Weights of a small GPT-style language model, trained from scratch on English Wikipedia: vocabulary 2048.
Each number is 500 + 50 x the weight over its row's rms, rounded and kept within 0 to 999. Layers, rows and columns count from 0. Numbers have three digits each. The size before them is the row's rms in percent of the matrix's.

# q: layer 6 attention query, 128x128, rms 0.167, rows 93-127, columns 0-127
# k: layer 6 attention key, 128x128, rms 0.165, rows 93-127, columns 0-127
# v: layer 6 attention value, 128x128, rms 0.219, rows 64-81, columns 0-127
# o: layer 6 attention output (transposed), 128x128, rms 0.187, rows 64-80, columns 0-127
q93 092:527468471426411547544543484578473554519423460619547525549458492505531440485522464557471426525510548520583479532580513579471522517481562553481509501500504551564569387476452490447496611452495532525532480491400530484584535450500424540452539577535355616469538483450459536449511428532553607524421489453500467519520517539429545484474442539466560481523504557484513532527525615470450473479510
k93 092:508432557508566464400499581473508546505501421465425555507546553560506556480513430490507480474412495547474514428434537483534480505530487469564516390478527539535543513515546440545562446467461590528461541550401391457459586497532422478476505542439478412525621556445501505567517420513440563560452443469488509466568486487557549527458548529551548474405427512513487414538422570491549510435448
q94 088:612618516484518556578536524578508465425532469525505543527467457474499481419538568529428518404585525525554499535502535440518481409478456467535559541427495393586464433458513480435514555518480428508460427479471567486499461564477507479507436516515475524579456472431539390415476421513499550544501401535577582468459493542529487497598508539469616481464514514503504478551528523446535417575506
k94 083:575568571460430447489507507482587488505476516508610422536573531413491489580462532555508387460533484528488586419424423481532516413442443544576528563455483474504490469553448534397511531500454492477562502464544558438436495618463413510534490520527526533471522460474529532536595441486505487527493494537511478478503516589502579496522500537591472494435565503584457486503591534467572502380559
q95 085:550522360529520480499529423518363380449591564506475573555512509451576536500516493537531461401623446480493517507534535479410470481484543501439499425407518528501460486462551541577453467567438484401528513549523569479457453473476450470455408513513449492458478536530502545506474478528452496498490455458457464642482520487543543560453515593524553470550607485571442515524533457522475482493511
k95 085:516467568588515515440468456467560488473430532402431477506503545396478447485377482480507578505467446506541530400478527525499476529501480499497434576526540587501466484591431561443573480450473492556550404533515463564413507478511598509537515524517604504456473499487512500546421560555535389473498561498427490388445420605441466486482481487517539529405567566512526471494543463472494555512462
q96 091:468516554466487555472336535464456441541490522442541622464501416531531562480462472579458595396502511542430432454559442471488529438515543531516510498480462452479550506542399517486601526435448460430482504524470508433561563609482509580565537577401525485500425518515528560501510532511513562484477530490563438498551393493472525486436445505508493502531497503459464514440463543490524533486359
k96 095:430551502547567538402555479475461568550468583480513486492466638568480466474561491525529471511494501502526527452525457580548576558430482527519509499499566447485621540565529490550456462531485506578502579532431560508452543546503531554562462411462570551507501450455516513547512523449408547450488493491561668500456498498391555496489424546477560459460517502453448555517492413542501526479390
q97 092:547433619517558430624598321398526509506572459431525491502463464417585419502520513531502471542485556463519555498431404480508535490481451495442565597535538506518501488471558529516442522487487499497562518490410484514535444449527426372484408532539500444509508507487506487511492542481461523522417535474441582561420506453473539461454501578499487427421507503502527567470516504501467475524476
k97 094:493387489511492527481543484494604455487589372507465484536533510462431526516423423541529499575611430438533434439485446502443489497460510440493477576491488538519479437453450465477605436564574410469568453521454577472497454426602537462497484547533462560573426502564491390523384548448554527540477559439467508509519542474570517510512527495512457468501556407455545479543516538520527504470480
q98 084:410483463462512494497529511493495541447600484534493507450471460499503487477555486568425499571471530494523532465528409398429516482428457509508474506500520525541434516532510462471533471549445518480499570579524467521478439383553556362504613530466534603529528457549468502472471471499440520355521382545440475497497494559463554520448521553415394440442501428495492504485411432571519524533590
k98 086:590507548423435514516452551523465495569511563511472458508571513514454534386517548523475513483519463489453474499515487444436477482458557536531424472470490537428510491534470613527580542588541510510540491514482505456450576573476500519539445436561494499485518418406493502449465487537557508456493609367494417453519488449487540435521442486536497531593612560638537519498544548548503576603578
q99 100:544500527436562490511528585570574407514484539440475549435532432488594563522538579524483525561579552506461512577451481517475575494523505516469534499514530551419378509523414526508504498528485453516425563485527489412506565477517553607540492513463538516461499521491491475507482489500479492484537490443536546403519508450495575368431467518621479517593535499592465574551465487564490547413627
k99 094:488525520507527600479415406457513465498497550559473375500559460539503480546522533478490425589430401496477505523557535491553509538433500464462483491530524536502474522495404447563510503544495457463610493429505356484531464578540447591481493433421493454480402462472533531527496524546465529487496510471502511529444500481624609479448497491475559449646422473497498458491511447488438502596453
q100 097:465466386535536517528524489573441554446428472438513537431520414572497485524615551541462479593515530454476448529608451551513547449512537533515512467501519523547564491471464454485511549473417442520488567524482458543569475506517468492494494572459456480419603498472458456516534330486458522490542523508535477558490531550514497448419495609517450529475469499350475493477493588482403571500431
k100 091:513457475455572541421555590521439527529471509528466491497564463549515486498536438383577507510513465567502488517519509406466500549485527399527372564424462464556534478505546494551571521487486435470535587545528437458541501479468345543535500523548416495552584505517545511537462511445439569448369449438496513472436543568376459424437497490517495485513430477549461523551533451518501482494452
q101 094:511429559458535548512447433534503560535477560483483529574465505533517479483534557495562457514463435510484328493566528475502469420391463496493403508507500614508503525456504505557497446494516507438525496459513421392402460473479471534577475500531459493433495472467515474491519506539491414573545449477457446467636406545465533439485561409556536551596454591542500494598524481498445473551493
k101 091:541486447528502538475578488510410505484530513484497422476588492527411500523456548543541544476468426523510499514495547514594500460457513488610457480512487520528544585530477546489557514470504455493420472424512489508605552531362512480437479536405517496450497520390540571477527520474402529543471479605583549418626515507580498489598540482505557581559416467423553444511522558511484458515563
q102 080:494489478544517463511507569420494552565576526488527415475494593552494477564550493568508545466424549494473406466593559597487454553487439486515506587491403432425489490560508518458459435513448517544495540524562642612546577465424381505460427557510587557486475533497504521549507587524489534510495505460525509597530575570466534414485492604525495569468477492533510522470459468492479472494529
k102 094:475494519492518538508491426439440442532484396472521509482465597553479422467507485428463476501455481536544479419499476513465439497486437492586421478530414524549494455497485421448435469431541500491493348533380491516452477528526454547481408564554430458449564433576555473478411490531483423594550512446532516567528524546466420478495574457536649442519537437478461501498492446498512498564528
q103 093:493457543532530534561465520572504424439367514426452435422462519537475411507509450470549586480496535492459410559522485468521472497481568556429499551557435450584523552563440526572518533442541570538483473486409435498532447427605456461470494488588487591615448519489517527512454492545492522412486558458465532488431473531537540516571571530480539520561405528508564571480469500513473440432560
k103 092:483464441487436461518472533473513514563490395507468477480445454506534484432519519514444463519514445535556555559503494452495560513462512457512476476532449482522520476540450476556536408567417468459576523578413492562523466450497485473555432597484465465561520436506420463425517410376497414381504477409439428451514491551559495427492458558492491473503535665431501534591540528412540497535523
q104 095:463504527521514527620510493479525498499522540458494527468515528617619498456447549429561546523522520518492503445453575559447605546534514593443448508519454493605473525581561460489479505412444536418523488611413487528404522492417494601476555461508556456440499397477448496528462528443602461527561493475594540526530497529482525516486458462594515543482524471512517623498505512464531495549566
k104 098:529542507488487526448481508435488472560469539587480479481544569431500475482497548523548436542539543521490500494520684522504528403442569447494559490565485531586442535537461580496559507489502463434493501494551487479486483487595554494550567538500545554418465589549502527493503513512498521572579521387572431564564513569549445390548501560394478543572506471480496531587565517536443588518437
q105 092:561416543508497461543524533448527571445568536482439409434467464491554461526517576496507412460489462479476527551414486504586416476546559463509493524444468440443486520553511443633446441428493448468496476615441553558485575525467496541664529467561548590513435490475532558510498601501498439486500459472513593529461495493535467539530538439464496488459446443464373509497435442496501500490520
k105 097:587439405520502514567497475440514481510497573420637531638510472516559465547564472527420558493516464466451497462523510475484571472527413525438400514538550546453496547523488553446531440535441444576484512434549469533557466468571448523526428440525552565438435527534450429417501506399599527523502531474470422494426523519488505451543515435478412555516549441527451519522499470566471461568474
q106 090:435550579452573499514384530531498468550530540517546506498387440479485455510480502444526581513601483453539416514563496522410469511470512519579541522561448496501478533519418526489604480518527468480551520533585503475536443579526579542485538559608528509607503458433484572472539596505562540421410583508492455423550548529444519494512498587493547465412557441487508522453530490480565504411529
k106 091:467500520562513507441543469580430486505483549553515498519518592519463571482466516587470487512480513554517567500569562554570456464496521584562531487402562457486552437333492457491444434577518515487516432602518476545455609577461592511556516445460424462473498519480441460408521495488506491573531517497575532529497424499528492544410482514413485543438590591522519466569486498491523511593528
q107 094:520474505429446453438515440467413497575579509544487524471409386548462526487507514492573547537482467537535394506537436510547500530496471497509447534491447530433401566518491548379456540439509482488502556526503519461531452583564546455553466471482512457376446528486463608479524414562463434467560459453518506573558484490570484460465502431417507527602462573540570498399548452445521496554485
k107 099:454567637529460508419492533544488509510440512548469461515428473558521514564483583547467531449439533496403552539548525416579473443421428538473487455477556523484504528519466461611543502480561546606471508470517472439505585484417519467492448473554496444470563469435552485410453580483425565553463600501461480477499429459430493546571506472543572522574480407401496550507504478523553461442499
q108 081:519441527449515541497436522519498454462428545513521481557393388554547406441413499458458487512536550467368565447458466446424526456527423537457522512459534510486356498459436496425479547534421560465518507488575598544443495479534512464573554502479466575521390470487496478494496517522488490565500540503470502615509519508537414497465447425459603489459543463465459517564486471408438528510539
k108 086:528549357518407521390457502560481643461543577465581539540529567524553503525448497501437428541517536488502410473610521452485416471443469504465541490529494511530517517464469499502533458509565481572539606531493584475440563580491555544498473544466478457469399485546524553429411417579479476544560537468524420528439517487536565498486540502523577448522528448499557442451537465569490507500480
q109 105:514534476436549510490503519418502546440563495537453497548393500525511489476494525531476537492551466496513578525384500527503458499559409501430511504455528506405459424381551395421396426550526545423441513406509521516517477456496537544500507446440478546508457560575493409472489482470536414563512437499500511471534501432605502452500538439416466501522607578524470567467473403489511481441406
k109 110:561470517464497549546510535494489572521550425492519473512528539428526517500591482522501500579432528481445372478568529541509477465364544463438555563515495562469406431523502517436545517571572427507511447487456557509457521457504604547444596519417546515441443449462452478482486519621483466537481443580445407514578496508553564546468560465490507493501498411598505581493503498504611464506478
q110 116:411500475464539521413490450557419542537469531487494550449448556559563536450569525372521508503431460586510448503514572497455620470448512431483413508582494520478588551527507499516525519501491444449535552469482442429400556510574387554410552471448514547528488429467478512581526577479429525484553466486562511515528446547460455470583468474517495505550456529450497508586531513582418526464580
k110 111:522519486544525531534587494487489409509493490564462480439567461520571536444480512564601512498538492502461497541377548543591477469502590422428422448514525441462553578538555449511533555458468520386535516452417400525440565541537454509410513495569599524503515508499447533548531480447467525510541430431525548469610489598513449422535548483544494493508481554399548591514504532499434508518539
q111 087:461528583517510484486524548507660476443527508504515485548551462530552489543524551463466523519504521485394489427511561493534532612490622493532509447466509494534558450435485502503543448478508537538505479511542613467483459482532409583491521395510509456590455617527507529553503457511543518570459383519446539451519610492572489430552536420436539525584503446430482567505485431508541496413472
k111 087:476411453474529588475543459440550614476476407541471576532496469547609509491537561569450489569516560558489556493457482448467573416562508553419476618515597593509436422556511487439513437452490519476565487545478510450531444519490497528460491497452496545498501529586424406498492470580447479515463425470559541545488493518518541496489379455487442453408542521589488552465561499537529521468476
q112 090:470559509449522507497521571497602553434543490525498481492528522448482528546497541521558562370457477471550591557485456405483463422555563439516485432513496544557511516472532482446420495390501528465502600605427530477461430502566391504446503473445512449425491585516466481543541518556348459464520481474538456466538522551551497448467492440497528448416472430567438517574496567499476432477490
k112 094:504409556503479467528546483548518422487534497576519586459498557497506503538490484513424572491423569560479516453461497532430522499493513483445557485443534510554414506493429521581440492546495428528544499417570448407485506515542481541450475406574655463576521530503500508548582490406478503396548418518602513520407493480536456488493481549547555609557567526574528521528601522504512491478448
q113 105:519495529414533468498583540546406515499408454564390567527470431483480456508531539555472519580475519463466470548575508551503453462460516562473419481550472497521558504492585523561486585569469544424554464425474453494456527498552503452488576534503501556665543565513537477446517394513488508427476511514457500482533461578582447564571505483494506582439485577561571498493410460424437486484547
k113 097:477486510497514456531495544513638552516514396486485447542525387417500485432562528483534497408461487556547462539399448381539493462545557442460472446492517563389523488511503518514531565503444422456509590577442501386514564529525394464465475440520474498464531421428495458522518540409434396518478458507469499481559431496521514498513525472487468500497465550517446448575532489503437496401577
q114 076:474602478515446522521487520464371536548476380540558549394434502576475467449564460451483593538517488490417536452475483479498532468489524486454499457527505524569528562483563523475513493548527495534489553560441559458506562477582446438577517504456530540472475405507519564431424424501484541442585477426514511518446449520493397515569642492486491576484489493468457581446503543608490553461556
k114 078:544395559452444445467453611551543500417480582464499518468447435524573543465529535569508459517486519513412471545449428482502505594393545478475410506535534545523454499485562440532611497501509476443539501457489518484438490500530508504515446510554485549562656550578585518592564547470511497493472610480474497489521478561516441469553558495462484461546507548551408619561487455536450488508509
q115 088:587434527441441418524484473531586475490522509532495407513493515613508523559505494453527483556461510513585423473489511418635537493459522578501554533565472484521389469541549501472553503490546518556590494455486488525525537488519449488530520492453413584475627491600528497543541542608462453528470536476495496584630528508495497521584513478582549439533473478522473554486533369535511529471453
k115 092:550499516449569555430496607490460513537577486506440573527501415468475521507570535450464429476507460550482581549528558569471411463588486561493544457463527538511471567499516475489485442480499520507536438375570526434518513441490473545535489522496519461460536443447482364472483441565469446505498538628500545490504437420551486448474538487588581498557425534445558573414427581525445455487555
q116 082:604499495505553532474509450411474462534520510470410536530531514503453449509580546554563536516494498467528511582496608625453553432459530585527459490515411401550591436534426565519504514486506544569546477434413576528518487533589517487524524568502479544531498458476499552368474541498534529508491462508510446411557602507515437506435525526625543521526426466503524505527457503467532453511603
k116 085:485458505486453505520491475577541404493459534581445489494407547447473431509557476474579425422432451551473579437469478449552453537501484497595568422532485463554498458431450460400508452447483526491477508451464461605532594554451491501527512500524516413461582513489540445515464513490425491511413443532469526448454556478485485506543554587467524463412491567503545440585551596595451566423465
q117 085:518504545432479553494536487510461540629611461490503489537508547518497468543515501615507466548526479504641452496545519596473574496476532615466520468581598605575487491493506513550526541446464530515480477481489529493497433452509459547507467536465535494525517528530425438472463481487581505538517452455381529610461523436506512514434539459528376433491531488464534367518558489493504620526536
k117 087:580518597482529368459555501587452472395468414543442542551458535487431551581446542531497469459473543456528448510545518542523426607597496414564492522516481468519567465482480620560510511451479550493535561494526488534444577553485441474467493462433464451492539474511482526497427498581480512489520554504582526390588461476478552484510501546499453455493420463474474501489421471565476453476374
q118 094:469495527494401485515457471495471465432428468453464573556486522429411458467518447537518410501444490507507494408564577571587511529435557485507460499510463452536407436520426486552479392527543546537486518469479423480415474522415528534407403448489521505568406518465609488516508378454525498466456551557502454569491525487474438481510457550470501547523373522545419462519515457527403499505516
k118 088:389447488517530509448468488422488565466525512575500449519465479494525398388532510478562577516469540460556531538473461423360585495483496575511507445531476530536502561450479472450463496461456569521451519495415464519551558479470498526518514527507507587451602528605450428470525519449511425460527514453449490469559542550501561519391549529513542527457497444505575458402406512414400423489509
q119 095:480566468445507489462571545455530461401511367477468504518558491429518521467510514531481546538462550384458512500555498504494520476526411494499482528515512545480542573414494537600481567510450474510406535378448568470478530415539590528534583466475441431526526523514491421538503503514488406414458458496520465530412505480581497503444512591529431511522535477560468456416464430570497402547599
k119 091:461509502533492464512530430510462524522506572563459522539490475515415455536579492530477512604498557555476465573560439523527664517455441448427398511515570508475515393564542451443471601550526469543607549549540527543567474498483451497479469452501458467505530434503550589554505461585494487553518596478501462503442553422474477523546451574534534495534434546521514477493482525462405619418526
q120 088:524470527490487498449524546393541463580514441484490547510517478552537533589472497538547512492501382512448473537515558476565434605456514559530541501469519489444415498545568469431545479421511477518469530450511512432566532505606568526542587417453399495516401462448544445465553485547497557512518527550466524497469488464575451556518512459469650560479523593508600456484566472430562529415540
k120 087:449505405513453465508430533457482507480499504494538464561447467478582450511534522547433431497454606459442519607557495474520481472471398491510517518567647517455617462496572451554462443499464456514565437459536545430501514466509480511516448544445477562462502513446547431463442540425522439541460453567484549562484552425418510588465453582560492567486437568514520448448485517536606431478455
q121 089:560514439488483516573611457513539478524515454406519535407485579462493446515425440603447499460458434528472476496608533459497497506566544508514513535537477543508454396439473489449501549520453484433494365467461494511528479544424597419457526590513450538537622548500532481497392421544567555409493574525520523520491479501518502543516552509538537439482439481475456527468595445485476573574504
k121 084:531534557513447434444418489572478525502527518523586480459484468514397455453467476401452466464425553403523534513469488549482469504410459573566508495490598487531458558538473491512498558512502552556498503514440559511566496438504410480590477532478474394546547475460382598553478442532507461513488499546578477498494512477423509555406475595490471382483392523469445508487459487610550480489567
q122 088:517495525512547524454588553537552453502470498551460516453430486487572509447487530604424486507529478524484489506527547506542428532500563442417501578508482509514464480435526557467508480520450513416525564512600549538444576482575594540461390544490530508568455546575475400497440505552529506557543606536431502468484493515590437603506578452513513571567648545540512551417525542516532418495493
k122 097:440594460547422509502453504541482572538597556509516516413485541415436506598444577549477542572502492495540427504561538443441499466510405517508488539533461568478426477501470507520479528604465500564475441528471604543442576496516507536434507580441493546484496345412426479560448555584522481505520458502468449483493507519520508453474441506482419455585435501425476474502580438418525503499540
q123 083:511554499499390432521525507499444541524609503530556547531524443564402537489491577526426522498546470532487548455475517525512520490474542559563478468483492606539491562511564531553472586486547537451481486493502553424350476544535513461434553540535473519494456478439543554481471514590495495626554451561529547479546515505516549487609591389374493534561476574463502501453502511474577506405523
k123 092:587502583503513440467575476490510515381486537517467538432514521481530522566474508396453532476418475468412448601498453502528513483438484522553515371526528506446588514506512447454509504517467502554545515419522501458606573521402560460471478431481434456556638466575430475523546432515454497528515483534513612405467481437451468478550491498536443524416506437487400482495456447534480501471499
q124 089:446496546565505479545548535539500558556489405548431498558448525486492491518547517520522525533427559533503487484532523566528462443457591437483538508566482478530436457466553568502442541513651554468430505477388556547463492480448557482463572496485431474561624503611501435485598448508480496497518561488461548597537544562561531484536505611553608547458523500483566528472473530483427514530595
k124 085:485452485528539535440439575453487598585508421560490572518593523459458520476509517476459542546502568450488508502487447545517433516488513489520512496486535489540539413455479460566465579466441517476571582482463514389538522455522388520471422451517524554445492508570506513565492507524429460427518529509403436437515519438490461520517570453510466444417446456511496477629519508442412367473629
q125 094:523507582468501539523528524538569526529524417568473444443510470537566534483545636480498454532532504519604511560480565410451471538433575417479487471494582475432445449488478422501550501618531515500586550526537476461497491437473598526549523529464554505468486507546456448398530511554491580495401530459403532552559589481572468515583434516446419494579409532516524568506465518502492470505533
k125 087:487514502456522478486491478592473556479496492450551505527591460502447472568505462478387505558600486451419523557550555555491459523481489479509578536487523632467479480502449535497557528540420650483398512438503413476530631553542523509467519563480494482517465424489473420470543550470501424458513469469508453566563471464541570443543481320497534467527477510526526543497563470517506487441567
q126 100:557472437372465475403526502527462390489534511501404523345435496521543496520517495560498524449495449480517521439551446503486476434531494563518457398478492471535513511555463430486516565435453519484502548527539507454518507463460532523481536521422521460488485577408320473560584435618422487458539500509556480489546521453476450430486560510444406491444545468529503445517441519561498476534491
k126 095:485565618566561616419528497500458491553532508556599483534499535474542504537543486538506467469492466517498515493496475501507485501497606445553531484543533527407491500551559553579493470589540493553493530518620406448491586531544482610564501546537591514570531511535615640519549491519448499519428484471473571468500502469505558466484509501559534625556507558542443514480462462576480580475506
q127 097:643467445478526441569519530497501440502552454514402547543426470518597532442575563444486527478592531496475497492471478500554492542579505501392486537460491593546471458469611502486474435542466592525480503472577595460493401538507539541508509492462450546493434545528499436467444465504562542548509465550515506571555452446522491510455514388465530396549604534502400503514545503564442475495445
k127 097:542515532464499566466479553522536627553442516528537494502480487481568538648517475565523511534539425467476535494470612455437426487410464466435524539553545501443467485610413539492565556520526433481488505479447557525488491409523626547427485507347538459423465535529451469559459519609547525536515573528458504466526492548583499447454536499524475533506539548577548485459540465512481543483481
v64 087:452552512456471460536522495500621477440489548535419506521496467473522522437562478543430478511503446489488524414555486475553463564455494546445505469544508504402487465522503508454542592355501498580550520527466571501542490483440521479478458466478545475482458423468570484539579491495614421546473517548511455538506459455500444543562463458480472536541496433550490593513429321414467500379579
o64 097:505400467546478481492540432562463488524560514427462492432394465498625517611578464499572513510542590487531487450419497490574505508494586516551472471456410492472504541484528452476566418463544495494482483486398538552435565527463435523463497445603473479410532589507468508523528485464585508460484446485520529517489490571419416418582592458492439508436487460510467547505523515577583506556540
v65 100:539533544529465447475557523474372502503458501591428437416486473522529495489521449382473582559554416525536464497558506521472452534515502536570504477446529468535496521514579566541436525509465479536492500606472494473420399544448491512487560519444489466456474564478534445477523530459446511377465503477506496496546486541562417481556513577495342395526457503455450428454532458560435386479464
o65 102:503539546554410487527459527548588537514537478488505404523565591500502427484522516515492511502517478498433565396476500530491520553506496434486597625480520535445477456420489532400490459476603511486480488451590574510556544549501516541533424483397526527384450575504531489525551490538505487536484503495456459559488524485467501541413578562524423408489512482385470541434514445485484638527436
v66 071:398522505522529566499494474444495453479535515468470416528529587605472531426431447567423559436499497554548552505527515488420516414445603506532432456454576522454608545582483501482586505516435524481504505539533532486550523474584483426547519481432399500452550427521475437493526527497540498465526563462504525459484410477551425537432605483506526503511535452438618620489505520494449542503445
o66 079:585560520519515568435502447509512499534495474439546434419520479441445513460393553478617493506499471510443484541476448510424506526483553464567393420447465477532449578560502489480455439449486452550558475479518510536482566579479411564495560499478437439441505479515575562494536413568389494518458499538608505535378486450575478566509433504498443479582564563536466432478539532475456457538532
v67 095:510501480532450473533448472415431553487538532494539557518458415452478529493527499470572456503588491489622533536553524574513501545502546459585453501492480596431530516554489620562451453492561494459536522442580543401488491545528493514514440620452370502495433460559518423431486530487458522483525495414504524442489444475480539597515530554500552498648446548558564487477462517455452546439521
o67 096:460540509481365473482553540531498476515467409598534537524442460495524489422484479501516431501634519514444474551525427436483502517596506432474519488442630520523459506499545503501550503456499423490611622565514475414446476491539482523419452440523494491503481433523473593476514509542603537443565513477517465536474592499499584429486506514413479509527620518465464541506534522475418503523415
v68 085:497450560488493424632508489490521470565450475562573522626518470557510471480584547484574489510481567474497423553493507503594506407450459546471506517492452493494537477526500507531432459451558573582488533519467520480518500535625415589592474518523492400530461548506478528490484547487464512380501530520597568491489515435593576437418492571500398563483515519480499481490539554499603474457536
o68 093:442411472490481463502491508439437513492520534528545553634479504464412462560480506550543536478480593537485511543517513427522392531494403510498555439467535496469512570464527520420539586616538496522442520537544526474438557511605582466489564501504523492450453544578471528487468508591434466491555445506546451407596493499525515558412496546407510453516571454475521446452492488571561467387439
v69 100:452424598484530529418599532508468549564574461444532542524475538540481469481410442498538445564518529518516438510434502474473491470576519475494524456411563413562672450515558576529462556574513566494522582489458512469455500579474583486455521472510475554508553494476438455517486502588495502445407597518471440560596482545546505420578468480438534430506468511487420538555539492493473469533518
o69 108:526577475442586436483462523447474522447430591525486481436490553525545521484546562531485405578528458533496466569532533526482599486420542517495579552486515607492456560514499470558457473535451523596467490440537459519556542579514541527502489512487504548499499514518485463628483535548542546525472422620450521480533434537531591475434587467588500463525463589513488509399459420485417581421505
v70 090:438551521468409455494545530430523563512554469534447472503570506591420471580520444487512466509550513415535508527504516479535481580411471537509552534538514390478508525630501569533474489519594497533536398505478517496478550539460537566564459538471601452504512449460505537482522490543478505444471488520463571568641469517467491483633443534494464458605557546417504549448483498596550425458502
o70 097:513428474525571458477462465465435490500578438457583492454527500498565468388516423503569511483458479505492516432538498490496525480456549473506637443401555436514466495396434487502491489520396516500513476533467444562539535507490656561432467563560461528480478495499432543527617582466534505587564554474559488517512457531442506445462627510502428487472563545491579507478513438561531514459460
v71 094:406459441526498436527504526525417503539482415529461500447587486565514504561570480492491473587473563452463472538484496403432459548574385421547472422534475441510438513466493515475448500457507418603505598492484470482496514524511456515520517524498511431549462610501471405407485487487509527476566426462547487482488549449614499442464487545485486551626478523458465587487499522476630520489421
o71 103:410556563450400511434478441522444438487537405636493520485533441479500504428533519568466553546488514523555544524470499579446500502519492526479483519552485452516513479415582508465416501532490580445432498522438463509483504493466488439412447514435556450538495509569456500622451499485425423494557527511523516445559464499596553432459542471474412435478565407443510383447506464582569482481495
v72 089:453564365531498457486460365481430524524469450527519558458493504569544501527518541561518586493524562454552522444588508570560494535580483475563433471550387508438539466531510586514463483550558522568596482395582496581533454608495475555492499536473498489479474535614539494536435467463517444451534517496455475500462511433563498536537586506469465428592470593552563508511486465535504516500479
o72 094:512527479471443508463583468458525490482480377497544546449494463524525447412545518440491484555514530505518556515456501540457571536556573486459537557494508522589490409460599478456466532551530474482552536498543539489477502547517526515388396402471545538575410531546573540479513507442531537536477487419530473473396477522504536551499509422378559452518523527523486503541643507391628451492464
v73 107:487586528556414503465455496565575488522466536624407477459499544529515554512346526542523513436497560495489516490589489460529486531488431572467471498502529526573487499549456464509547475485460471566494427467543539476472468411504492418550495498477500516563560528429610469507503426541511532589437481529452573391470475501496562499493546470427492540544467533534586526527437632551584609527484
o73 123:510526543552492500601522482528588492541476511514573515514621530463557530513543582476527455549493577603591575539396457508468464417460481573532483468520513484528455504503530552469498557501507475506533467558465543562466485568540536498533529475576618488488507552526472495504529504466498532520526543568609542601457526443673496543591504476592497562454509462462569506550552513520569581579527
v74 093:558601520482477505464466580469518475442517572517530436508584466535513542440586488450517576507551431533489519466564594460490545533556601533573465484491498474468527575452534521556523594494566480418543417644471571475501461467455461567439410481461498534490516426473478516439574449521522442512414609446552509527502546456550531492532483578404521545578484461504563495455468492435522417502489
o74 102:474507415578488594558595470493560527525448513453441457464531434495522565591543506555541506494550470516494466380540541531442487533446506428478524534544424499428530457536460509475561419424508505478605443548478565433500485477488506467418481522503454464527524506503463578572514472620521633504531445435484447510483561562525397456571624502410454466510517548461526519480502505596509530516530
v75 107:473463488585542545441521510592406485505506496489485549469471432471525481503454537478480476504493511555436493437465483483566545464486554589501481548596459534548465446378527521416539494489448524415433495551507508549505537536554477505611507515474565460528566555446550484512565484477523401555504443519563468545424584452495548496359596456512436446475483525425534480485485371482582529594568
o75 104:540404494575486529512584604458568625508499504493398485505541492463487482577555523561489553606524548441557524547462488559444428601521459541483498582510594541508450483551555451466474519641555478506442480481439443559546452384398543426477451552470426470476541505534480444442507471480504430481475443459469506533511437465501444482493444496553466473449492534514578429494515557491534464481531
v76 081:494526506552580557436520476537497539644535561423477540523518546542489418470484496562495541509482394549497480475487456543489488510451486531503569399434530564442474576461511563463490431625515557487529507577456449470382442520535525538463455415450399390456516538537522534485513538418508438566477443512475589386573534515490525490464548593505484429540519511537540583474520509485490528458493
o76 089:590447493484434550489482539456447528537446462579554442436398477462521464493448467468486570543432496459523405532411527546564451489368491434476563425510495568479480482521514489527561568492555398588551481479577510496481547485466415490477391521483545529490529432522498562427532472500378533516511555509398556583546424502557506552500520471524491514499491535427460464533580417408474506487501
v77 091:467425511519512486552519545570466508484362452409520499479507476537555498537605591445475568468542538427504481489414497497476527497451463521612507502525530476481495507341468646555467441463499498496551577450446521445500454549478481578489515546536461539553491501418497503496421504450479426491487537521630403455554585518528469520482572488495494492510497436379499469486444507440506484482575
o77 100:478542525583579535436581486562542487413608452490397540479546413467505475449548465504543552550518555390508514476569543527464448493529566523515625471471465591400489406539478508485477543547508463420435544426461513459531496409480552525426513494426600505468472566469488484501445519617455483458559467488442485489534553506531595507429524532425527432511557529518492506496447448545466464496475
v78 101:464568439491379536540512524549492564487460512485530534549463500479507451510560462518480412523497567502515439516448488624499539516513489480483566472460466538537546529568416474501465487416474560638538546440586493567486553489516518617517517540487507521494514458520550561523577472565514552520502545542490466402486510523509501420379435509421522617489516448522391513364591460490473547494543
o78 110:477462555510445423463383549481387538481421577488533486502484525456493535450510441499556662421509489496445497520437518559472541504507499604485457544524432547436556578504536565480478632586465496461488537535486480519509509577528487500495478434528515547546502524592540517527476556428463483475522456463494507519504506602550581545516535514446485562448565627554500489509460526519375500486588
v79 100:422525469598499572477508615554468503476443450478487494411527548415598530427636444520524478495428506473463486529551445527427413397540455451511517508541502484411516411456528575554524505431449475627481488517505466540521488491493451520474499505446503554496425550416505466530499546448507455563554525531495528497459518546496513411421498553497487505491472411478397469447544478491476407493612
o79 105:520489522484411485531550547534526530438513511448442490490419586460434467474494459500470606413431473436526430458477483485508452502536551562585510536506548543490576511494517500413503532463486552359495526566547432553452476491453545529429470565554531521538488547551564476547485443540521455415419468542470552542456531537566442513488622523462544489479517522542501436351446418585524558541574
v80 103:463451515505578535570576466488517550498546526496506645503616520532414480513602544466553478553433481489443482514465458518466452489503508474469632471523417538504494533476443512466586455459472499552492605607495458543429485569501447591519516525446612451593517485474440407553493454494483565470571472594498494498492539496480531492420518499461401465489558413538474542455538456514535534556476
o80 104:455427621402462438443522432484466538507424495532491551581461451479508523565508504549617520488355425489514486518508485526499448561497469542553511528531532551452522547463549500476469555523500558444463514443414487451531501499518402467429490501582419548487667573406464491483567555529489436431468619511451511499609457524472546490430496507539509473465506536501516479499445505455529461452516
v81 085:501533520518530450456430545589482493502440413444544597457515467468593540411567514406569451563471483526439508440457432514495565488495499483471601459455511459534513449448564471581518505528471432525517438633368544484573505509450518519551483530503492413507527515535549546476476524563530486487525483414534608527555527506423634417493560546570479524460498507458514544496485519545524570554547